Weights of a small GPT-style language model, trained from scratch on English Wikipedia.
Architecture: LayerNorm before each block, learned positions, biases, untied embeddings.
Training: a variant of SOAP for these matrices, 738M tokens, 5633 steps.
Each number is 500 + 25 x the weight over its row's rms, rounded and kept within 0 to 999. Layers, rows and columns count from 0. Numbers have three digits each. The size before them is the row's rms in percent of the matrix's.

# up: layer 12 MLP up, 3072x512, rms 0.119, rows 2027-2073, columns 256-319
# down: layer 12 MLP down (transposed), 3072x512, rms 0.194, rows 2027-2072, columns 256-319
up2027 106:515525495518475490475478446492499446521504471496524501534533510494503525533491525536516480481460548448490484500511515463492505513501532489492495533445538504440502518520499542477508503503553470
down2027 099:456494482485507501486574478516499511442478511490492517455538493492499531489526488546483500556547506498497471499473556503483504468486496491490500522538491454451477503533502513507491471517516482
up2028 105:466470484462513538527460506509463484523493495519509518499505482532478480491528511471501505475525485506510515495487449449517508483515508501508544454534471504550517468525486524512473488521527465
down2028 097:511529510477489493516504502486501494474459458497508467499495504462495487495500534538513472466487471474456539485513467513523489464476514473448468524433511484494512455577471497497528503463499500
up2029 101:512540512467509491479534462442509528457483526476497474473510512530515521494521490532484533526491483513487513482465453484491509486498496479495487491521548470459513528484498511516533508472541477
down2029 104:464513523497512468491471503472541511529492519499561488495522518450472530522523540500533495506478519481539508489504522522483480505521494461501486515473478506509508510465493494496468512516507497
up2030 100:496505544475501483553520500477537512450496466464503470511495473542479535530497533456499500482447507488506505459479506476508508447518530520494505526487523477509507495545449425492497459503517486
down2030 101:468526532483511497517523530532508476503477466483521499533490494510505527500488515520502481530521520447483523516529484509497492475516489498512497522503488497532503496524457504471525463462516473
up2031 104:481521479504531520481519492504509511525513483515457509496502514461520463482444499483530503504496535501485530479478504535488498510478493495494517483465522513491490529458495512469481515471504451
down2031 103:544515498520521490512503511535491483497476485490543500518559535453512552496478505478458511456549492503466490499482505488534482504523428460520492503503499552472493473510498505517500555485544547
up2032 097:448518546496473512512446475522501458515458499519513508462476527541489518517498479496481516505468502528511455498464530445529483504466473532490494504473522485487507502485520523436496517486504498
down2032 103:538506502480465461478478493491537507515529483500460508477502489530544450495457514471497515513499554488472478495480502466480467518540465476497502515484478500452500487483531496439495495485513474
up2033 093:519480515484484486494485482503503514495483482520479436469468502519483495547538532537488498510487486531528489500463512473525524493508475507511554507472544563486489477503530495508483505494500500
down2033 100:540570513503467499493490516552474534526493479526517480455487468507530533479472477513497449503481477479486505471485505477481498473513493545528485548480463530489514520510482462519483511498490495
up2034 107:513514503520476473505493496488517474551454502481489476488502499545508499466505459503519498524517528561492513452514510507491511491501481490477543433510462509509504523518509495521513475463526505
down2034 111:461502488483516498503498500480509516504470513543454524517483545493472513451527517490509524517506469491483514485511524498513532516499484507525467504510488515494511473492512491500486470514469540
up2035 112:511481508493510479493529509480512472499531463502526506491496537473505551510499542471507494504519518523448510484521510507496499480505488498487527526511517500464457545541529467499481523487484485
down2035 105:522506548506476511492490496521516523500460465521464482496507459506493486496477475539514471540467485483535478537499494517505510486511553483449479491472496483505514460501463516472518505551495536
up2036 103:555517531452462494513495544476501506563473494509543492496476483486498529529492503500497521509504491496461468517516520486509463483509520436455468513448556477497496536533521465465515508466507511
down2036 105:525519504519478491508508495482472457537515547528545456501447520490481581506513473489506509516467529491462469496522459477526492475510467480464508466494508532525497506524472477479493486490537510
up2037 097:500521485518502529507491484475490491517513490484490521491472504532495497551507516529529477519540484486469471449543554437507499516520484492456530519506517532537488455473494474498534498496516479
down2037 098:511510493511495492495521486523500517538506493491494494466516526496517512468535453506514532527492527496506510519498450542490499519487442485513526495557480509502538480459512538455470458504532491
up2038 097:496506488453557484531487492535504517496473534453509538502520505505495491519455523500534503523520506496460501531474463478529505517476505491490509542514517540520510477514500491519502475489497459
down2038 092:502488479519530505490494470520489460483512492504495494466513517514493472522510523518491469489458521520488476520455550496502506471535491431510494480499446512483533493519510512485538472486500456
up2039 102:514518480513526508536497491492498496504499538486552498496541499477532538494496487528491498501511522559477474521489514529498543516539497491507448502517524515460509509482468574484505480532508528
down2039 106:548503456502458475523452532496493505519508484527489489491565527542557485480538485505500457509470501444564498498455510555473489491447505471504491527514506473517484470508502521463509454482489480
up2040 098:497451539517508552505475482499490531486485477516537530501502480509540504533517496513499527508499489472524523512530536542485478544500547526478484472541468539502461421487500499542482479473510512
down2040 098:504520513543499536500446493499494475467491511485554478544541483478485477471508514513492504508521533509468479556538493489484503485487535517484490506479559531498519454495510517523465544498504512
up2041 102:472509476507462496484467502537449500487529484499492520487471495473472501488502536519522456503520509484484506509520472518470522518476455515516474492509487526480509499504518506518500499472491476
down2041 096:491511499547506503515477493499516491526511587494473504513477506533521514502527455477457515485478545507507477519485535512483482498488467529519514496475464524509513499517535502508466521459539490
up2042 108:530491501490457488479488495498517488533482460512542500496520493512487493547496483464495466445478529480496555475483503522486499496473509478503478533527467447507515522482489507497513494504448467
down2042 101:508511479455504526498485520486477493513519501521537447497484495559535508465522484484456518514541583505482513524520491490514496540482489501481475547501531461510505536513469498522472502509511501
up2043 116:486500523483518521450516503468520489499516507483517497510489469522505463541474485481522466492498544522480509533532481523499474461487496480458524518466512507489471501498536516499490433514504514
down2043 106:485482495495504460503511573505491479496524507518462492552489522530510533510543532480481511485521510511491535504506475481479497502511505511466448464498518488519544467508492454508508562482501534
up2044 105:529488506497501514506511475460542512488465529489539506498497488483498510519546461499470493486469503477546498513474451523520505522506492497472516516460488457484580492512524547509424539484477457
down2044 105:522461525499475500511520461518494501513523457525496470502424528494504485503472506509522533454462496509486533491517495466503488520478509509558502480501523520496509479469553524489506559432508460
up2045 099:485508521530477489464487525513493495471535514494481504500557523501471473526500519507474516506543502481459562492535470495515492477489526467543499533482492514517504477505501500540518529515476490
down2045 094:508494534496494484488466451513549460499479472507519485516513527487499505535515484501531515470515493476514473520479527505469515470566509490489465530485478457509503512509515532505478492496496457
up2046 103:519479482493481549529489497515429516526508467486524502507533517515483519462477489516484458500515441503484523491502495522516530561491448528513469523507491505514552462501485506489493469477489469
down2046 092:518466500477495483470469501501526489478488569554500460490546495512507508511528508509514534508499504473499526495508488488446476472550529508491477461452435494509496493476525497474476531487463515
up2047 099:519474538510416513494480524535491515507472487534458533517489517448483531498532540525529500475528485511497517492490458471512488495561493469482512549514479562476525506538515522492510467439493479
down2047 103:519487491467518490487484460523514505488460525500478487499520460520509519494464486534487481525510472510486476496477502496480471485511453524485472499483471472466517523511497465475506492518514482
up2048 089:503505518519481515547513523543496492473525483519518496542498499507536514497523528492549491528475504476518485508448452520508522460504512529447474516506448511500441510490493452537550539523512524
down2048 097:525518475465476479495496491473480524468506463475519489508519494506526479520493494507487456466551519440531529472504489472485459510462459506491476537453541504498548502469478495482504522496500508
up2049 104:482503551476559538512525516458508499530525461518501561472506474548500506513497521555507482461511495485519507509485528468536493544512453504462477495520483487496521505496494487531481502469504473
down2049 101:469463513470502501478519515529474491492527494470529512517524494557522508506515489471485493498443511482546528493553474547493494534557512494518504474510494485502513507555483515473493495492507487
up2050 105:513494502494485511528490450560556530527483464527541501528476499479510491495488491530498517484496497545468511552530478511463500491460499477494527470506472508493505501490511457528510526511489476
down2050 099:559541486497481511451498509526465498479492508481467512471495455496499517492482487456475543494514469545503504470492444529498491511486472477533528485503477508545494483505465489490488471482519541
up2051 097:519514450527506547529513553515521507501535494508485471493520520536481476440480465508458494429524518551538517518530527516509507532537505489512501448475494487493504531472473498511482497457483492
down2051 093:474476507528510538535507477484538499502560552513496480485505489510512493495473504529503456511496504515481503489517561514508491532534483482510497490469471458484490480504541505503494503551551493
up2052 095:533477544501496521485450444507487479528537491522527535500495515471527465517522511539548522478490527537513443464504494468490521520445490492484460506492495512525500497445516498475443472529481486
down2052 096:504534476497483493530479524469487523465470483507508553514464522468471478501474508474464503489522460509523490480502521486522485464506526524490466516522515488520525456455501476487528521529478489
up2053 100:496489516493545482489516468503522479561506457519548445502541502495478539518497494513483508487507483558502526518483524528498515498517495519497459550489487452510496486533496533544502504523517495
down2053 096:518546489516500497520503528531501517534502514506451505497498519543542505491514524511490502507506503487461471531516508511530496457505471495515489480481534525476473467531517523482525497436549494
up2054 103:529546506503516491520455489493535495500501521506495520494527509458502489490451513530531512510489459482511492524513484528512485478487480494498521484525505491529502506477530473508506470502505507
down2054 106:487512563499476483498509466508516509509524479481490457455542481473523513496504491471463535507515521476485500497481483537514496492503493495500504480479542452527553494471518505488501485495509500
up2055 101:516509470474541544543503514503551548494499485474496486487477461526485501533513470490456470451496526481528528503536502503517518491491511511505512531490531494522513490446469521525479492489545471
down2055 093:514508521498495486484509470449494458481489474502515491527527502474515507465529497464496488515514485499493493485505489471482528492552523499463538481519487519477434524487492518465529473499495548
up2056 094:495483513506529491476516469512480524527503504496496457477484501535512540513522491502523523530475495490442494493503515488521531520476521457470500458499495545499505524490486543548497468503512491
down2056 092:500531518533521527478491509476497523515492480476518486467500496521505527499522544489537496488463487519502471503522495522479497490495509505517509500474484489539532472506527469481535467493510501
up2057 098:484499467472485463480497480514484464501491500507522541496564500494537491494508483515490533515433518477468491533503485499503456510525488529496485488531519520476494467525524489459513494503493485
down2057 104:513499510475498489520492491489506506494505472485458467490459513518522520486467454467453493477504508495464521530490511503498501486535499487543537464469507501466447476515470469537459497491501477
up2058 103:483513562488496495514464498497526503534467475472521473470532480516518514515487512518516488517508511497527482461529484493525511476452548512488493523477513490528511518497531476486527521527495520
down2058 105:522481502540458523513539438480517477516497506518536518533553467501520489493463506492496542477489464507480502537531534508492490475472434496530550534539475506470512500463521533468465506498446492
up2059 098:467504509470485475503519511455508517533513505497477488518451497480516502486477500494508479465508513492522480499536497497508524520466480507447472511518491495478518470528454513447555473516450482
down2059 096:518496514463532497470540472535477464550514456479477541459518472509501548508526486558490501503528489510540532498505490545485468485540494488539497510501517483519497522542499525530510481487458492
up2060 104:546477540544478547499527486488501470444481527467532516523478551500471509529470513516512498519511542494458462511488487500467559506548483486506504516504475453459489500499499501487494478519489484
down2060 097:528514487565451544492486538495500530456468516506497516482521474494513532517488477533527516477541502513482454484482488561457501489525495504473509486541472498473527519467488511508494529479499536
up2061 109:506461502467488486471502513519475490559479458507514490528492511512537514520515468457469509485522511514527476492499555558496517481498513521515519518487473488505504523500493494523514494452553505
down2061 106:551522464484497503468505492515473509482508481497505502413451500485459491540493514510464513467490540524483526478532519482502498461481478533544532476507508500485508530469440496503480482460479495
up2062 086:516488515534503482489468487465511532493478482516442529520468482541476445503521478513555514511560493506477507477459451476511502482511490488476487521545519500503499490462517502506551474435538476
down2062 099:550530486526503497485471538487463487504537472429460475503484525480503505523514489508487448485495486492478492499501513525519489519504437512464522510509509491523486513510480509476513527465457488
up2063 094:527504487523569483523506533491521519498507504437508475484491488481495507493467507520523461483483518479479469490487536489534527489489492489538537499486518472509529524530526451535509520531454479
down2063 101:497458498491497486454506502513467503479447516530459468472483518512502469462480461531505491495470514525493518478449517507506491514518524512511494544504527484493469515504513458467452477513558509
up2064 104:517445497498524530522487505493471481505498527488513496501546505512463538507531472505494521451475481491556522473559554491523522489541471551529514531472511479519503476492518484523497474510465448
down2064 101:481473525550525495520491502512482501493526499483508496492473521514519507466484498473465485536491519482496499507455486489453500519479474500475513488469517493521498496474446524472469530451502521
up2065 105:482495551490554493492523492497498535506487495515546472496490508477515518503501482516459549487473536478465492510472535473504473503549501481474474497522479507509472468469517475496514466486451511
down2065 107:504518491492490488481516498452497512523495554502500500506530493540505509484503561492548498518478483507487531517487489510496483527491467500505475494515540453517451491514514477537477506514469549
up2066 110:460483502474476522496550514505473500513519521459517513484498466517488576505485458517533526489468509554518494559494488543515514472488526510473478469503541498506497510464521476504517531484529496
down2066 115:467522493490500492520509455535499493488534498457480495528498495529508499523478508507454471489473495520477489526463455499498484460495477499498521497489476520500503518480494460479494511480536456
up2067 094:492500511484489488479483530467512516473471509444475491478545489497494492495496493468537509513506566441483477481508520523498476520496493529532522519497511462510533514488470489497469507538515540
down2067 095:501501536493519496470516490524476462527469463491471492502501526512514533491480499490527527514466462478540534477511513453492526459487552520523519461492508473524528494534505495507496523508527531
up2068 112:485464497475505524472545495451498521448510501470486446514567465530470488511475517486453501470507495494486491504502471493548493522517481512477539484506477476507510506523544489498511469502470464
down2068 108:454509498443495449481468494475488473544546479480495454465534482453513498467526520462478508539500496546544498514480491514464505565528517494510501462525489481487482490512533509560541463532491516
up2069 110:529485522487497508503488522553523491510504503469517550523482496562495521512511511533495561524536492494479477499449497530488470485413510464458504516497530486463457502526538503529481518532514508
down2069 107:476496498471483504475544507505470496497471490454459494483498500515512515523481534518502533477531496502505481524484545496571497488477510487503502515497498522487508518518519478515511461476492511
up2070 093:497534507486509517492477501511477551492485508498509510466513510523536497497489546479502507460467508457527454459490510502469525490480485506521479535492500504469529512495496528534516504485488565
down2070 099:530521455475490497539472521491537483484523480509486521536498500522514485552493512499505480488477492522496550505524484464505493490495477484479480531471513486503522480500481510528488483533529470
up2071 103:540503518482501545515461506517503495502521520493526485466494500490487524479493506540502469501523508494489451478522455484532516517468484514510493463509479507496488486490493511551547536472480464
down2071 108:464506489511468498559500560538459527507492492521491495512493489552469512514445485488495482514445481478475470562516480474515498516512531467538495463507448491493496516486496522453432527454473491
up2072 094:518500504511499501535533475510530496557500501504496470489496531486499519524528466493481472472529507501489515552528468491469467496478515499520515487487548566539533542536555505473532472493466519
down2072 098:494491468515478506466473523487512514513508504479500473492551455471503573487518470486496477448492504452489522468466480530512527451522497519502483485523500499470519495511481503471545494507512468
up2073 095:498494493493486511499500522472523514522475528513521479510512532500489517488481467460479475475488497497465484471487498503463535475529480553494463488500454513471503531483517494490545506471514536